python train.py --head_dim=32 --norm="layernorm" --positions="rope" --tie_embeddings=true --init="normal" --init_std_qkv=0.08 --beta2=0.95 --lr_head=0.00945 --decay_fraction=1.0
Each number is 128 + 24 x the weight over the matrix's rms, rounded and kept within 0 to 255. Layers, rows and columns count from 0.

# layer 14 MLP up, 192x64, rms 0.164, rows 47-81, columns 0-63
[[123 183 115 120 124 165 122  72 145 116 142 185 138 108 121 152 116 165  94 135 163 140 156 120 116 163 140 143 111 133 114 144  95 107 123 101  83 137  97 132 134 138 123 143 127 112 170 154 139 138 141 130 139 106 105  90 112 119  98 142 128  87 132 117]
 [144 176 111  94 143 149 149  96 132 139 127  85 126 114 106  99 139 131 111 128 119 116 170 102 185 130 119  59 155 109 109 100 123  96 135 132  89 102 147 159 146 107 140 103  89 132 152 162 156 141 110  86  80 147 157 133 151 104 165 147 163 120 170 167]
 [132 139 170  90 179 155 134 136  98 113 109 175 169 157 114 138  96  96 165 103 145 126 120 112 141 101 136 153 123 129 116 135 165 147 115  71 102 149 163 147 104 101 134 122  66 112 130  83 121 112 129 117 111 123  96  96 159 132 165 138 135 136 115 108]
 [137 155 135 122 120 116 114 153 136 124 159 107 113 101 122 137 107 121 134 143 160 102 145 121 109 137  25 151 161 162  92  93 124 106 122 131 136 128 148 128 171 113 165 117 111 127 109 145 102 133 117 114 150 162 145 152 135 117 121 101 156 122 176 118]
 [101 119 176 107 152 146 155 100 141 129 119 129 105  94 157 112 132  91 172 105 113 132 158 136 148 107 114  91  65 128 108 178 152  97 114 109 127 179 126 119 134 146 114 159 142 128 111  83 127 157 132 133 166 123 136 163 141 123 150 155 108 157 168  78]
 [134 154 156 111 149 105 153 117 147 120 129 164 139 154  98  98 137 115 157 155 128 174 109 143 181 131 142 119 128  86 135 148 153 102 111  96 106 106 127 121 135 158 119 116 140 121 124 135 120 115  98 110 169  93 107 147 140  76 100 148  78 130 156 123]
 [164 106 139 173 110 163 163 119 140 181  98 113 102 133 117 129 118 102 178  94 154 132 112 121  99 136 105 151  76 117 161  76 181 117  85 100 153  75 130 136 112 124 141 105 141 144 106 127 134 109 164 126 124 112 128 162 110 130 115 105 171 120 128 102]
 [146 127 167 130 111 107 145 131 149 107 104 137  95 134 105 128 133 108  79 118 185 115 143  69 129 147 126 113 111 105 178  76 113 110 174 140 150 138 128 130 120 145 123 109 161 114 119  98 128 126 146 117 123 129 143 109 123 157 121 151 154 172  66 165]
 [109 128 138 126 117 136 159 100 117 129 166 126 134 127  93 133 118 105 135 150 149 151  66 133 136 118 141 112 163 104 144 101 123 193 124 121 156 152 156 158 162 130 132 124 118 112 136 131 135 126 133 126 133 120 122 112 116  99 101 123 139 130 112 114]
 [130 151 138 108 159 105 130 120 123 107 105 150 133 138 152 147 134 138 145 133 133 119 126 169 112 113 143 127 140 151 149 153  92 130 148 133 130 160 113 120 100 108 159 162 137 119  90  94 121 110 100 151 121 112 118 138 126  62 144 128  85 173 137 127]
 [133 153 122 161 119 126 107 148 147  84 117 140 109 123 153  94 111 112 133 125 104  99 139 125 116 144 171 131 146 126 116 143 117  97 180  97 162 135 107 138  89 159 126 133 188  90 101  96 119 133 134 189  94 163 114 120 136 148  73 130 155 109 131 152]
 [ 88  95 106 118 164 170 132 115 158 106 115 164 145 117 156 110 119  92 112 114  99 112 143 111 124 126 103 129 104 129 136 136 177 106 104 125 133 145 196 181 143 142 130 151 104 154 140 131 132 141 129 168  89 121 157  67 121 122  81 130 204 121 132  59]
 [111 162 103 124 131 129 101 128 132 192 124 146 126 166 165  96 127 123 114 170 132  99 133 138 158 129 120 120 143 127 105 124  77 179 112 186 164 150  93 122 119 111 126 111 125 158 100 137 101 132  87 131 165 110 146 111  97 113 154 151 129 155 108 107]
 [122 111  89 142 147 123 141 129 168 134 132 118 123 131 169 103 111 117 122 140 152 136 137 129 138  84 154 152 123 102 143 110 126 118 111 132 136 110 125 134 141 134 125 130 123  80 130  60 154 109 112 140 102 132 147 114 148  97 104 146 175 177 157 147]
 [148 146  95 101 123 131 150 117 126 137 178 153  95  75  91 132 114 167 183 131 121 130 146 100 107 150 120 147  96  97 124 163 121 110 169 142 131 188 131 126  96 123 106 156  82 145 154 110 151 126 140 119 155 108 124 188 114 130 112 148 127 121 112 125]
 [106 108 108 123 159  87 142 104 140 144 119  95 135 154 161 149  93 170  95 117 133 160  95 134 120 105 133 119 163 137  77  86 137 144  48 143 111  90 130 149 134 122 126 103 128 152 164 140 132 147 166 160 116 118 138 122 133 115 122 100 159 177 142 102]
 [ 94 108 151 114 126 136 185 115 130 159 136 127 140 129 162 119 101 155 147 133 101 104 138 114 145 113  91 158  90 108 106 128 127 145 111 142 107 112 133  99 143  87 129 125 111  97  95 138 149 129 130 182 107 117 102 120  98 142 144 143 163 181 153 134]
 [130 147 106 158 130 153 114 129 134  99 117 115 138  49 174 132 133 152  87 133 145 134 100 131 134 123 134 122  75 140 122 121 116 117 139  85 162 181 102 101 176 134 121  97 152 162 110 142 140 148 147  96 159  98 109 110 113  91 111 133 134 109 115 112]
 [118 115 103 126 113 163 103 142 141 161 128  96 162 114 119 173 130 150 160 155 162 121 113 114  90 129 119 177 107 140 123 113 105 106 117 125 114 121 187 124 135 163  86 119  79 135 160 123 102 140 130 100 156 121 100 146 118  96  93  95 108 105 196 128]
 [ 95 100 105 100  86 143 113 128 145 121 103 117  50 128  89 158 145 160 115 139 102 140 111 135 143 161 113 145 151 101 130 163 160  77 132 124 141 150 118 128  82 118 138 123 159 149 130 185 109 139 155 157  98 117 142 143 144 120 121 154  99 107 103 157]
 [104 136 117 112 112 159 131  91 171 113 183 162 156  97  76 114  90  89 118 159 113 139 124 119  89 108 160 112 120 127  99 122 151 183 126 119 159 148 111 118 128 144  98 119  93 135 150 123 103 117 119 126 149 137 106 109 135 159 164 142 153 119 135 142]
 [132 107 139 100 147 160 138 117 129 147 100 113 120 104 136 100 126 159 181 143 119 162 136 142 126 124 175 126 113 156  93 124 145 167 170 156  84  90 137 147 124  87 104 135 111 110 166 125 123 115 142  94 105 114 145 114 119 169 133 116  92 107 113 135]
 [ 96 122 150 166 118  90 130 136 124 124 141 106  93 109 131 107 163 162 109 132 132 108 112 118 127 108 102 183 139 137 121 135 147 138 150 119 132  80 138 158 114 121 118 124  93 126 183  83 162 112 169 113  84 125 112 132 152 171 192 158 107 111 119 134]
 [130 128 144 132 141 111 142 119 148 164 132 132  83 119  94 163 149 156 136 107 132 113 111 118 111 140 166 100  76 128 180 122 113  97 110 122 128 117 104 127 183 143 119 143 155 113 143 117 131 129 129 129 147 166 149 169 110 100  90 152  92 131  93 126]
 [115 142 129 108 150 117 136  95  96 181 117  85 135 135 130 122 110 150 124 146 100 113 198 154 101 135 153 105 156 157  90 158 112 112 139 160 141 106  78 119 105 134 119 101 112 154 158 128 136 117  86  91 130 146 148 172 148 107 146 144 102  99 119 103]
 [ 99 139 131 150 132  56 121 118 108 127 109 160 117 103 108 104 113 155 149 149 155 113 131 112 116 101 131 124 105 122 133 144 150 113 144 120 111 151  75 179 109 155 122 142 165 124 143 130 135 130 128 132 103 148 127 132  97 152 117 124 170 145 142 114]
 [ 88 132 130 126 121 140 118 133 148 134 112 126 141 113 151 103 127 179 132 143 125  89 119 147 123 122  63 152  97 160 153 110 133 124 164 153 140 122 126 153 154 152 112 114 113 116 134 125 133 131 141 105 103 105  78 132 138 118 158 132 121 147  99 153]
 [113 130 128 135 137 134 132 115 144 132 146  72 120 147  81 111 119 171 142  95 160  50 153 140 125 133 165 118 187 105 179 119 141 160 120 127 130  86 169 159 106 140 165 100 101 175 100 124 148 112 117 139 115 178 130 111 107 129 115 133 108 148 158 113]
 [117 178 153 110 138 118 100  97 103 136 106 175 129 135  76 119 136 110 109 131 123 156 146 127 133 110 138  56 134 126 162 100 121  94 162 182  91 153 103 104  82 114 139 171 140  56 160 115 118 132 120 138 164 157 112 116 154 132 131 121 125 141 102 139]
 [ 94 157 111 134  87 153 125 126 132 196 171  92 108 119 125 156 168 174 150 139 131 123 119 174 144 156  97 102 148 101  97 118 139  95 155 113 188  66 132  82 143 130 133 144 134  70 130 108 158 100 122  85  80 151 123 133  94 138  74 146 135 137 165 135]
 [137 163 100 137  87 148  88 136 125 127  91 142 126 110 135 131 113 132  86 123 168 159 118 124 110  74 131 112 181 145 129 141 103 119 117 140 136 141 124 162 123 149 142 168 125 146 100 111 144 172 103 115 141 116 157 117 135 150 143  95 127 162  89 102]
 [132  93  75 110 121 113 130 140 118 146 146 101 130 147 141 160 131 172 153 117 109 140 147 129 181 115 167 121 125  97 109 104 151 130 148 130 132 134  68 126 163 109 148 163 155  81  56 124 183 108 138 123 123  97 104 119 134 145  92 135 146 114 124 187]
 [153 139 118 102 119  79 166  97  89 141 148 114 149 133 145 108  80  91 160 154 136 159 115 121 107  87 123 131 180 172 102 125 153 130 107 140 148 159 135 160 127  98 103  91 131 153 139 152 133  51  97 131  98 126 154 103 146 134 108 161 108 134 132 125]
 [126 120 152 126 152 161 124 130  98 125  90 173 124  95 115 111 142 156 131 128 120  82 155 114 120 107 153 101 114 143 141 105 138 120 116 133 148 160  66 127 145 127 142 140 176 145 119 126 119 112  97 147 145 171 132 165 142 110 169 137 126  94  77 109]
 [124 183 126 118 141 102 129 116 120  84 133 119 116 185 155 141 145 156 127  83 101 126 131 164 109 130 127 168 172 136 143 180 134 109 115 157 172 135 137 141 126 138 134 119 122 103 105 113  86 100 122 148 110 113  83  87 124  88 144 103  97 117 134 152]]
# layer 14 MLP down (transposed), 192x64, rms 0.151, rows 47-81, columns 0-63
[[ 93 111 137  96 100  90 115 131 121 102  97 160 171 138 152 165  99 147 109 143 175 169 143 129 136 149 142 158 135 136 120  76  99 160 125 101 143 127 154 150 139 129 135 152 158 151 124 118 153  81 105 101  82 149 142 120 154 109 142 130 109 132 111 107]
 [124 130  82 135 137  97 161  93 149 115 158 149 130 115 121 128 151 110 109 111 144 100 125 127 106 143 168 124 116  62 115 169 111 125 149 163  84 118 148 101 146 119 161 142 107  89 148 153 172 148 121  80 121 121 117 152 164  80 131 102 129 136 188 132]
 [150 153  95 124 138  94  97 130 107 112 111 147 115 138 142 150 118 167 142  63 140 143 140 128 174 132 107  97 144 116 123  56 119 139 159 154 104 141 113 124 120 102 124 126 165  83 165 189 132 112 126 126 115 119 141 141 162  99 119 137 111 115 119 154]
 [151 144 153 130 115 110 130 114 129  89 124 104 106 142 100 140 110 143 151 135 151 112 134 124 166 124 101  74 143 112 121 110 144 133 142 116 101 161 118 123 137 166 145 115  93 179 119 116 164 122 140 157 161  76 155 121 153 122  69 125 185 142 104  84]
 [140  92 120 132 134 160 149 122 119 108 172 122 151 156 187 127 110  94 124 130 145 148 157 167  88 125 134  82 132 156 122 126 146 100  74 109 142 151  90 123  91 131 111 132 104 186 160 115 128 148 118  95 140 142 121 145 128 110 153 138  97 144 117 102]
 [143 127 202 120 126 159 152 159 112 122 117 122 133 130 106 115 130  85 102 125 167 131 154 135  91 120 129 138 121 148  76 155 120 147 105 120  94 101  94 166 110 121  92 167 134 150 134 149 159 136 115 134 138 172 119 121 123 144  83  91 149 137 108 121]
 [127 121 124 138 102 118 171  99 133 132 151 130 115 161 135 154 137 109 174 132 127  96  85 129 108 157 120 134 184 155 121 139 148 163  80 152  82 102 143 120  83 154 177 128  89 104 109  97 157 127 148 171 112  88  76 111 195 140 136 135 118 106 127 128]
 [141 141 125 115 104 150 143 158 131 168 158  92 127 145 140 119 153 107  93 162 163 183 122 178 131 130 123 124 157 110 146 141  95 109 176 139 146 145  49 105  79 108 114 142 132 124 136 138 132 161 127 104  81  83 142 108 126 130 122 113 108  89 134 156]
 [158 112 191 116 140 129 108 137 150 135 113 106 120 124 111 147 142 154 137 106 155  68 115 152 123 123  87 116 104 136 142 118 121  94 148 155 113  88 122  97 156 107 117 148 154 122 155 140 108 112 141 158 120 123 128 151 126 138 160 135 129 126 114 142]
 [121  66 162 129 153 143 151 175 148 118 176 135 153 135 103  90 130 114 112 123 166 128 140  76 120 139 100  96 117 159 125 146  99 147 119 103 139 116 128 117 101 143 122 123 108 143 156 116 149 176 145 154 110 149 128 147 123 110 114 135 112 115 111 106]
 [138 100 142 121 165 128 124 133 145 140 108 139  89 130 113 123 181 126 141 140 142  84 165 158 142 162  71 110 161 124 148 119  84 131 153 159 149 145  95 135 116 145 102 152 113 123 109 139  89 164 137 159 140  76 123 120 128 117  75  96 103 143 134 137]
 [ 93 107 144 104 141 106 154 160 155 175 127 122 156 110 148 145 105 133 132 131 111  74 131 131 106 145 110 119 107 191 176  89 150 118 124  97 130 163 160  64 129 122 144  76 132 110 111 104 171 134 105 108 156 157 145  91 120 136 115 115 165 116 110 161]
 [122 106  94  99 124 103 153 138 133 113 133 131 103 106 148 167 157 134 140 158 109 116 127 116 164 137 159 110 122 166  97 154 116 113 163 134 131 132 143 162 138 144 145 113  84 133 135  63  78 166 136 119 106 110 137 127  84 149  99 166  78 121 121 147]
 [153 107 101 101 143 136 106 134 140 183 147 142 138 115 144 152 124 120 148 138 103 116 119 161 166 103 150 119 114 144 133  73 100 142 127 137 144  57 144 171 117 119 143 105 145 101 103 117 139 129 157 116  93 109 119 109 155 133 113 119 150 121 149 147]
 [146 126 140 134 168 167 128 127 145 110  99  87 133 137  96 134  94 138 116 117 131 127 165 169 103 110 128 162 124 157 117 173 182  59 103  98 111 153 104 100 148 142 112 117 153 166 144 111 139 161 113 135 127  82 137 167 122  74  99 127 134 112 124 162]
 [ 84 120 148 140 120 167 141 114 119 132 117 147  85 156 122 152  91 175 143  61 172 114 110 111 126 153 125 124 133 120 148 140 144 100 138 141  96 123 109 119 150 144  99 117 111 137 140 108 138 107 144 131 144  86 182 130 151 112 144 118 134  72 176 130]
 [139  89 151 137 124 149 154 122 121 122 130 173 122 129 116 109 150 122  96 145 104 125 136 121 129 171  80 110 181 138 149 184 105 111  97 137 149 123 111 113 136 145  99 151 109 125 126  91 136 157 131  96 132 128  96 123  89  95 102 136 146  97 166 153]
 [113 131 179  63 106 151 116 132 159 159 154 148 122 115 123 116 141 109 104 167 108 151 129 144 141 106 129 142 157  71 111  96 138  92 114  94  92 142 107 151 134 118 102 135 114 132 179 127 145 164 101  83 147 126 132  97 185 148 136 135 115 146 148 124]
 [148 121 151 130 113 134 117 125 110 134  90 156 133 142 112 118 130 109 131 100 124 104 164 147 122 105 119 139 112 112  82 111 120 132 140 183 133 154 147  98 145 158 127 130 114 169 142  94 129 142 169 132 212  98  72 120 129 103 131 128 173 153  76 120]
 [137 139 164 142 155 107 193 118 107 156  72  86 168 110 116 140 144 119  93 158 115 127 182 111  67 110 116 143 141 111  85 143  94 114 105 131 135 165 106 119 131 136 131 114 136 109 165 116 148 145 135 124 110  98 132  95 134 124 130 135 171 140 104 136]
 [123  97 142 141 122 162 145  95 118 132 115 130 121 142 130 110 111 123 137 128  91 110 112 156 140 133 117 104 158 179  75  98 103 135 114 163 136 172 140 120 146 166  61 135 145  83  92 174 116 124 109 141 123 131 146  92 166 129 116 100 164 149 140  95]
 [140 118 132 100 141 135  98  64  89  97 127 138 124 136 123 141  84 138 178 170 101 116 160  65 146 128 135 112 132  91 126 140 114 119  93 109 144 140  87 164 157 135 162 139 134 132 122 103 164 164 140 123 126 127 120 145 169 115 151 133 116 103 152 127]
 [ 70 167 104 122 100 147 167 144 160 181 124 110 114 143 113 132 116 147 137 110 134 168 184 130 109  89 125 126 134 128 123 121 117 103 154 101 113 129 175  97 121 119  79 102 131 147 146 145 130 128 166 123 107 114 127 128  82 112 107 121 128 131 155 153]
 [ 97 122 102 104 136 143 151 140 119 101  98 165 178 164 124 145 125 133 114 183 154 135  93 168 121  81 122 155 110 120 131 130 126 146 125 136 172 138 133 115 127 131 130 110 117 111  99 104  77 134 130 193 153  92  97 100 158 146 120 117 157 126 173 113]
 [121 102  87 144 109 118  95 117 115 134 131 137 121 157 120 193 151 121 105 141  84 145 121 128 123 135 122 120 169 118 110 122 123 111 118 197  94 109 153 104 115 157 127 141 147 111 139 107 137 211 141  98 147 156 129 121 106 142 110 163 133 104 124 144]
 [120 146 145 145  92 102 124 121 161  93 102 136 116 112 125 147 113 149 146 138  74 128 109 139 151 122 139 119 124 166 117 181 157 104 169 105 152 116 143 128 154 115 121 129  91 114 147  90 129 137  79 145 142 157 116  90 148 107 124 122 129 122 134 156]
 [ 89 112 125 132 157 153 132 114 126 125 152 112 157 119 133 133 111  89 147 152 166 138 136 131 117 112 140  82 135 139 134 146  89 137 147 166 121 156 111  81 127 134 107 100 145 148 152 114 139  90 139 127 146 129 129 145 157 129 117 178 147 104 139  98]
 [128 156  53 152 110 129 110 137 127 150 118 109 106 110 107 132 150 130 135 142 201  96 186 198 130 172 122 144 134 146 148 122 126  91 121 138 178 129 104 122 171  96 111 119 139 130 131  97  92 120  82 148 137 110 138 133  97 166 112 114 116 116 125 135]
 [ 93 117 147 127  91 130 117 135 109  76  89 142 128 171 132 151 144 179 132 135 130 197  92 121 118 120 149 143 127 132  66 107 116  88 113 107 143 161  80 127 114 106 137 103 175 172 151 121 157 117 134 147 140 126 173 144 135  86 136 132  98 174 104 124]
 [140  93 149 128 116  83 168 127 142  98 143 188 109 119 100 118 160  68 114 118 157 171 122 192 125 119  92  87  83 145 180 108 117 126 114 150 117 153  99 132 170 131 120  99 135 137 139 127 159 126 136 108 112 189 120  94 105 123 155 159  73 144 136 144]
 [ 94 111 116 126 129 178 119  98  96 145 152 122 130 118 172 169  90 151 124 159  81 100 122 153 128  89 178 156 120 146 119 153 136 119 119 158 104  98 120  90 127 111 149 109 154 131 127 117 116 155 121 154 104 136 106 165 124 117 116 160  96 169 134 120]
 [113 130 148 123 144 164  99  88 118 134 113 182  78 120 141 150 118 145 100 124 113 103 122 171 122 121 122 142 119 131  78 109 121 140 144 133 134 122 105 117 127 169 135 184 114 151 111 123 116 129  84 147 188 126  97 128 127 153 128 160 120  90 136 184]
 [175  89  78 182 141 133 119 148 146 122 126 142 121 144 120 130 138 107 125 126  70 145 118 105  98 144 131 123 164 105 108 130 115 132 100 189  80  82 124 133 144  82 109 153 140 151 158 124 125 214 145  98 123 110 137 134 196 141 102  91 105 134 139 133]
 [153 125 132 136  70 140  99 160 113 158 121 109 121 133 150 167  95 113 125 124 113  93 122 159 145 134 130 140 129 127  68 134 145 143 121 115 154 124 147 109 139  90 112 103 138 129 145 139  97 173 137 136 168 129 129 123  84 137 134 153 165 113 147 110]
 [114 145 153 129  95 137  94 107 133 162 140 118 126 118 102 133 179 112 156 136 102  98 117  94 126 170 154 130 120 125 105 154 151 133 122  90 119 128 159  66  74 134  90 123 139 157 154 130 136 199 129 125 117 161 140 178 116 114 124 115 118 106 112 145]]
# layer 14 MLP gate, 192x64, rms 0.157, rows 48-82, columns 0-63
[[146 153 140 141  98 109 121 119 133 137 118 122 105 142 106 135 132 122 131 137 108 110 125 110 137 156 111 110 154 132 147 150 131  83 135 127 174 117 186 112 104 130 129 107 109  83 152 168 105 156 178 103 127 138 121  85 122  56 144 114 109 156 142 111]
 [133 157 140 113  86 121  65 119 146 135 122 101 125 126  89 130 111 133  36 118 136 140  82 146  98 118 150 145 108 142 150 165 115 140 126 137 121 139 164 124 155 167  65 137 104 170 131 125 136 112 126 107 150 144 166 107 141 150 134 149 121 139 131  94]
 [141 162  93 108  97 137  95  98 103 138 121 131 122 107 142 135 123 140 100 103 130 154 138 120 151 151  93 128 156 156  89 133 143  89 106 127 120 163 141 112 129 136 160 179 110 118 125 146 174 151 123  93 133 181 145 135 142 121 141 166  68 141  94 100]
 [137  99 130 138 136 110 109 129 164 165 101  78 150  86 151 127 105 115 122 100  86 105 116 151 114 113 149 170 157 128 129 116 129  87 115 130 159 132 137 130 149 102  98 103 103 167 147 138  95 139 153 158 104 113 115 161 125 121 146 134 147 177 177 103]
 [104  97 140 109 131 103  84 118 151 156 141 120 168 130 121 169 140 129 137 105 141 119 133  88 159  95 141 120 121 103 165 131 139  95 134 166  97 132 135  78 184 145 139 132 131 132 127 166 107 117 129  96 131 121 129 120 111 122 132 133 112 151 110 141]
 [124 135 103  98  78 109  74 122 103 151 133 157 164 125  80 120  73 124 132 124 114 162 124 152 164 187 116 172 169 141 156 154 124 153 106  93 110 122 167  85 106  95 127 135 131 108 116  94 149 126 165 128 150 165 111 113 154 108 135 123 111 128 117 152]
 [133 131 138 139 154 128 129 118  94 198 150 127 155  82 106 132 146 132 130 130  58 120  85 150 141 105 153 126 151 143 131 134 106 130 164 143  87 122  95 117 145  90  87 107 136 136 141 164 149 155 109 150 143 164 135  89  82 118 148 110 136 144 121 169]
 [114 111 137 107 138 114 146 124 164 135 134 133 116 166 127  88 149 135  93  96 156  98 136 116 136 141 148 133 155 117  94 127 124 107 130 147 113 121 125 114 132 151 101 154 153  97 107 139 176 140 114 159 141 157 126  57 112 116 107 141 133 147 106 118]
 [161 124 147 162 105  98  86 112 146 139  83 101 137 102 132 129  98  89 136 132 145 104  97  96 158 148 127 153 114 146 154 110 159  90 124 124 119 120 135 161 115 147  99 144 113 109 190 107 147 155 148 113 150 121 104 137 162 137 151 134 155  91 132 141]
 [107 128 139 119  83 120 138 152 156 121 102 163 122 112 115 156 124  62 106 122  90 120 165 130 149  96 114  85 162 136 151 132 109 141 124 117 166 147 128  98 132 125 123 105 105  87 115 143 174 143 102 149 130 128 154  99 140 124 144 112 143 145 169 117]
 [144 137 149 123 126 134 108 149 116 168 147  92 136 132 100 148 121 150 154  60 124 130 123 110 173  91 105 159 134 108 179 130 106 143 111 126 139 116  84 105 149 101  84 100 154 145 158 132 144 127 118 144 140 108 136  94 124 124 198 139 105 132 162 112]
 [133 108 113  70 101 148  94 128 163 123  96  99 162 118  92 188 137 139 168 169  95 144 136 141 143 142 135 141 122  89 155 154 137 122 124 115 129 128 150 136 119  83 140 148 130  93 111 104 116 113 142 158 122 148 157 118 127 186 147 100 132 104 117 118]
 [153 113 136 148 131 117 135  97 114 123 179 143 151 127 133 159 127 116 109 142 125 146 136 137 138 121 111 113 125 147 152 132  72 166  98 109 158  83 141 136 134 148 141 125 101 120 118 176 155 137 159 105 146  80 133  89 139 100 109 132 120 138 119 112]
 [166 150 140 154  74 133 123 129 128 190 124 163 118  78 107 140 104 141 112 140  79 163 145  86 129 102 136  99 110 138 167 116 135 152 107 138 147 120 120 140 139 124 113 111 145 177 109 155 167 134  91 121 121 117 160  69  95 149 122 160  92 162 136 128]
 [118 113 159 129 102 117  85 141 147 121 160 113 110 140 101 126  96 120 101  77 153 135 115 110 156 142 131 157 126 102 141 115 118 116  89 115 139 114 150 100 128 133 109 152 176 130  94 140 124 177 134 102 120 156 110 116 167 185 192 131 128 166 131 162]
 [165 130 142 134 146 112 148 123 162 121 113 139 172 107 134 124 124 126 109 126 105 161 121 125 117 102 117 123 113 158 169  90 136 108 137 151 139 108 128 152 131 105 111 124 130  77 143 140 127 127 121 119 113 137 108 120  79 106 140 160  42 135 126  90]
 [137 147 145 118 119 121 102 151  78 126 150 146 125  93 126 121  99 118 161  70 123 147  84 138 138 119  77 153 140 136 124 112 107 123 135 156 124 136 109 143 172 183  93 144  96 131 144 139 139 124 110 116 102 166 136 104 118 135 120 162  97 113 167 168]
 [113 130 124  89 128 173 119 117 171 103  76  81 120  84 135 126 154 164 132 131 129 181 107 122 165 106 114 108 147 139 160 119  89 136 139  94 147 128 141 122 150 109 113 135 106  92 131 151 141 160 141 151  91 138 147 128 117  90 171 103 103 131 150 130]
 [148 136 129  95  89 117 159 143  92 105 100 102 130 141 126 116 121 155 134 133  87 141 160 123 145 140  76 140 163 140  87 138 117 109  82 110 143 122 133 105 120 140 150 101 160 133 130 138 110 164 125 118  92 170 134 126 131 151 120 155 104 176 107 132]
 [164 105  97 140  80 138 112 172 125 154 135 135 150 117 113 122 115 104 131 103 126 109 144 161 168  92 123 116 164 148 131 115  86 138 135 139 155 178 103 120 106 117 107 109 136  87 116 109 142 155 152 160 146 150  93 120 120  81 142 107 115 162 161 150]
 [166 106 147 138 114 137  99 113 125 146 113 169 107 122 114 163 138 109 154 129  96 148 132  82 139 138 145 127 122 148 134 127  75 139 121  97 113 161 160 130 159  89  91 134 150 157 113 148 150 165 121 168 144 118 110  98  86 133 142 104 121  89 128 133]
 [144 137  98 103 115  85 115 163 142 161 124 152 134 134 113 125  63 145 132 104 116 102 135 129 117 138 136 150 165 153 107  96 150 154 142 148 106 137  99 104 137 104 108 102 178  88 128 140 147 130 113 170 125 175 151 119 111 126 131 145 115 140  99 126]
 [100  78 131  94 100 129 133 147 180 109 157 114 110 158 124 119 111 137  90 158 104 149 107 104 103 133 152 175  98 127 175 132 130 102 120 124 119  93 115 112 162 134 133 144 114  87 137 144 155 157 134 118 180 148 148 136 128 145 137 117 128 125 158 116]
 [129 167 125 130  94 112  95 159 105 130 147  99 133 108 130 129 142 131 116 157 109 150 122 154 152 123  99 181 151 114 139 135 102 110 140 161 107 105 172 136 174  85 136  99 149 135 150 113 175 119 153 112 133 115 109  68 113 144 142 108 122 150 102 118]
 [123 168 141 155 125 115 119 136 141 163 113 129 114  58 108 106 146  92 120 148 108 148 119 153 159 139 132  93 127 147 127 183 121 134 117 131 134 117 142 151 138 130 117 146 111 138 135 153 170 129 124 105  80 140 137 125 112  70 120  85 100 153 145 108]
 [127 112 134 103  99 129  85 140 158 134 125 120 141 151 138 184 136 145 140 127 120 132 122 104 136 106 125 122 139 160 132 127 150 107 142 140  98 151  98  99 128 117 114 122 153  93 138 145 128 151 122 102 154 117 120  90 153 136 170 164 155 114 106 121]
 [ 79 141 157 105 109 135 107 135 111 107 165  92 113  80 150 112 110 108 133 123 114 148 100 133 114 148 103  98 113 142 158 147 107 109 169 113 142 135 136 114 105 153 122 156 123  90  93 171 118 168 110 156 159 168 153  76 106 144 183 106 117 123 154 153]
 [135 114 139 110 122 138 126 143 160 156  92 115 141 103  97 130 124 149  87 102 104 134 143 127 157 106 103 125 148 171 160 137 131 121 122 112 115  97 140 125 174  92 100 123 163 107 113 153 157 124  93 186 158 148 150 150 137 170 120 144  78 102 141  77]
 [166 106  81 115  86 118 108 130 108 151 138  98 146 141 122 148  66 134 129 115 119 140 100 139 125 162 160 132 140 165 167 137  88 143 126 154 126 150 132  98 140  81 164 129 158  89  66 104 141 156 133 146 110 188 150  87 112 176 161 135 102 122 144 107]
 [140 119 120 111 107 167  98 131 140 140 119 136 137 116 106 152 139 158 131 105 120 129  97 109 119 181 141  87 133 142 149  94 122 100 105  84 125 120 119 107  94 159 123 134 147 100 142 112 148 165 142 156 104 132 121 122 136 111 163 209 107 180  76 162]
 [169 136 109 140  87  92  83 144 113 142 194 106 132 102 105 123 115 116 174 106  84 120 135 105 169 126 120 138 141  98 126 121 129 154 147 116 121 115 142 112 149 145 134 136 118  99 116 113 166 143 170 112 126 138 108 126 119 149 123 133 138 126 115 139]
 [194 149  98 127  85 114 126 159 137 158 172 135 136 103 154 105 122 101 126 136  91 147 177 109 160 152 105 100 163 138  82 146  94 128 124 139 143 118 135  73 148 125  99 121 140 118 150 158 136 131 117 166 104 114 121  80 127 123 155  90 101 146 144 136]
 [147  85 130 130 137 119 155 120 152 143 146 111 106 157 107 133 132 119 139 102  85 152 104 115 139 191 121 156 141 124 120 153 108 144  83 156 112 120 130 137 112 167 150 135 112 117 111 120 113 135 123 143 135 152 121  72 136 167 157 102 104 139 104 145]
 [ 85 142 135 136 141 122  95 118 118 114 179 111 209  94  65 139 163 140 118 131 104 160 125 115 154 138 132 127 116 118 140 141 115  93 143 136  99 114 115 106 136 123  50 111 154 137 161 115 136 167 134 105 130 131 143 126 113 163 149 147 123 100 136 127]
 [142 127 140 143 158 123  99 142 130 107 168  95 118 162 109 138  98 132 115  95  90 144 122 102 127 143 140 139  83 130 187 100 102 121 108 130 141 173 105  89 132 101 124 161 122 118 154 109 141 171 146 139 122 163 144 119 103 109 130 116 149 161 133 111]]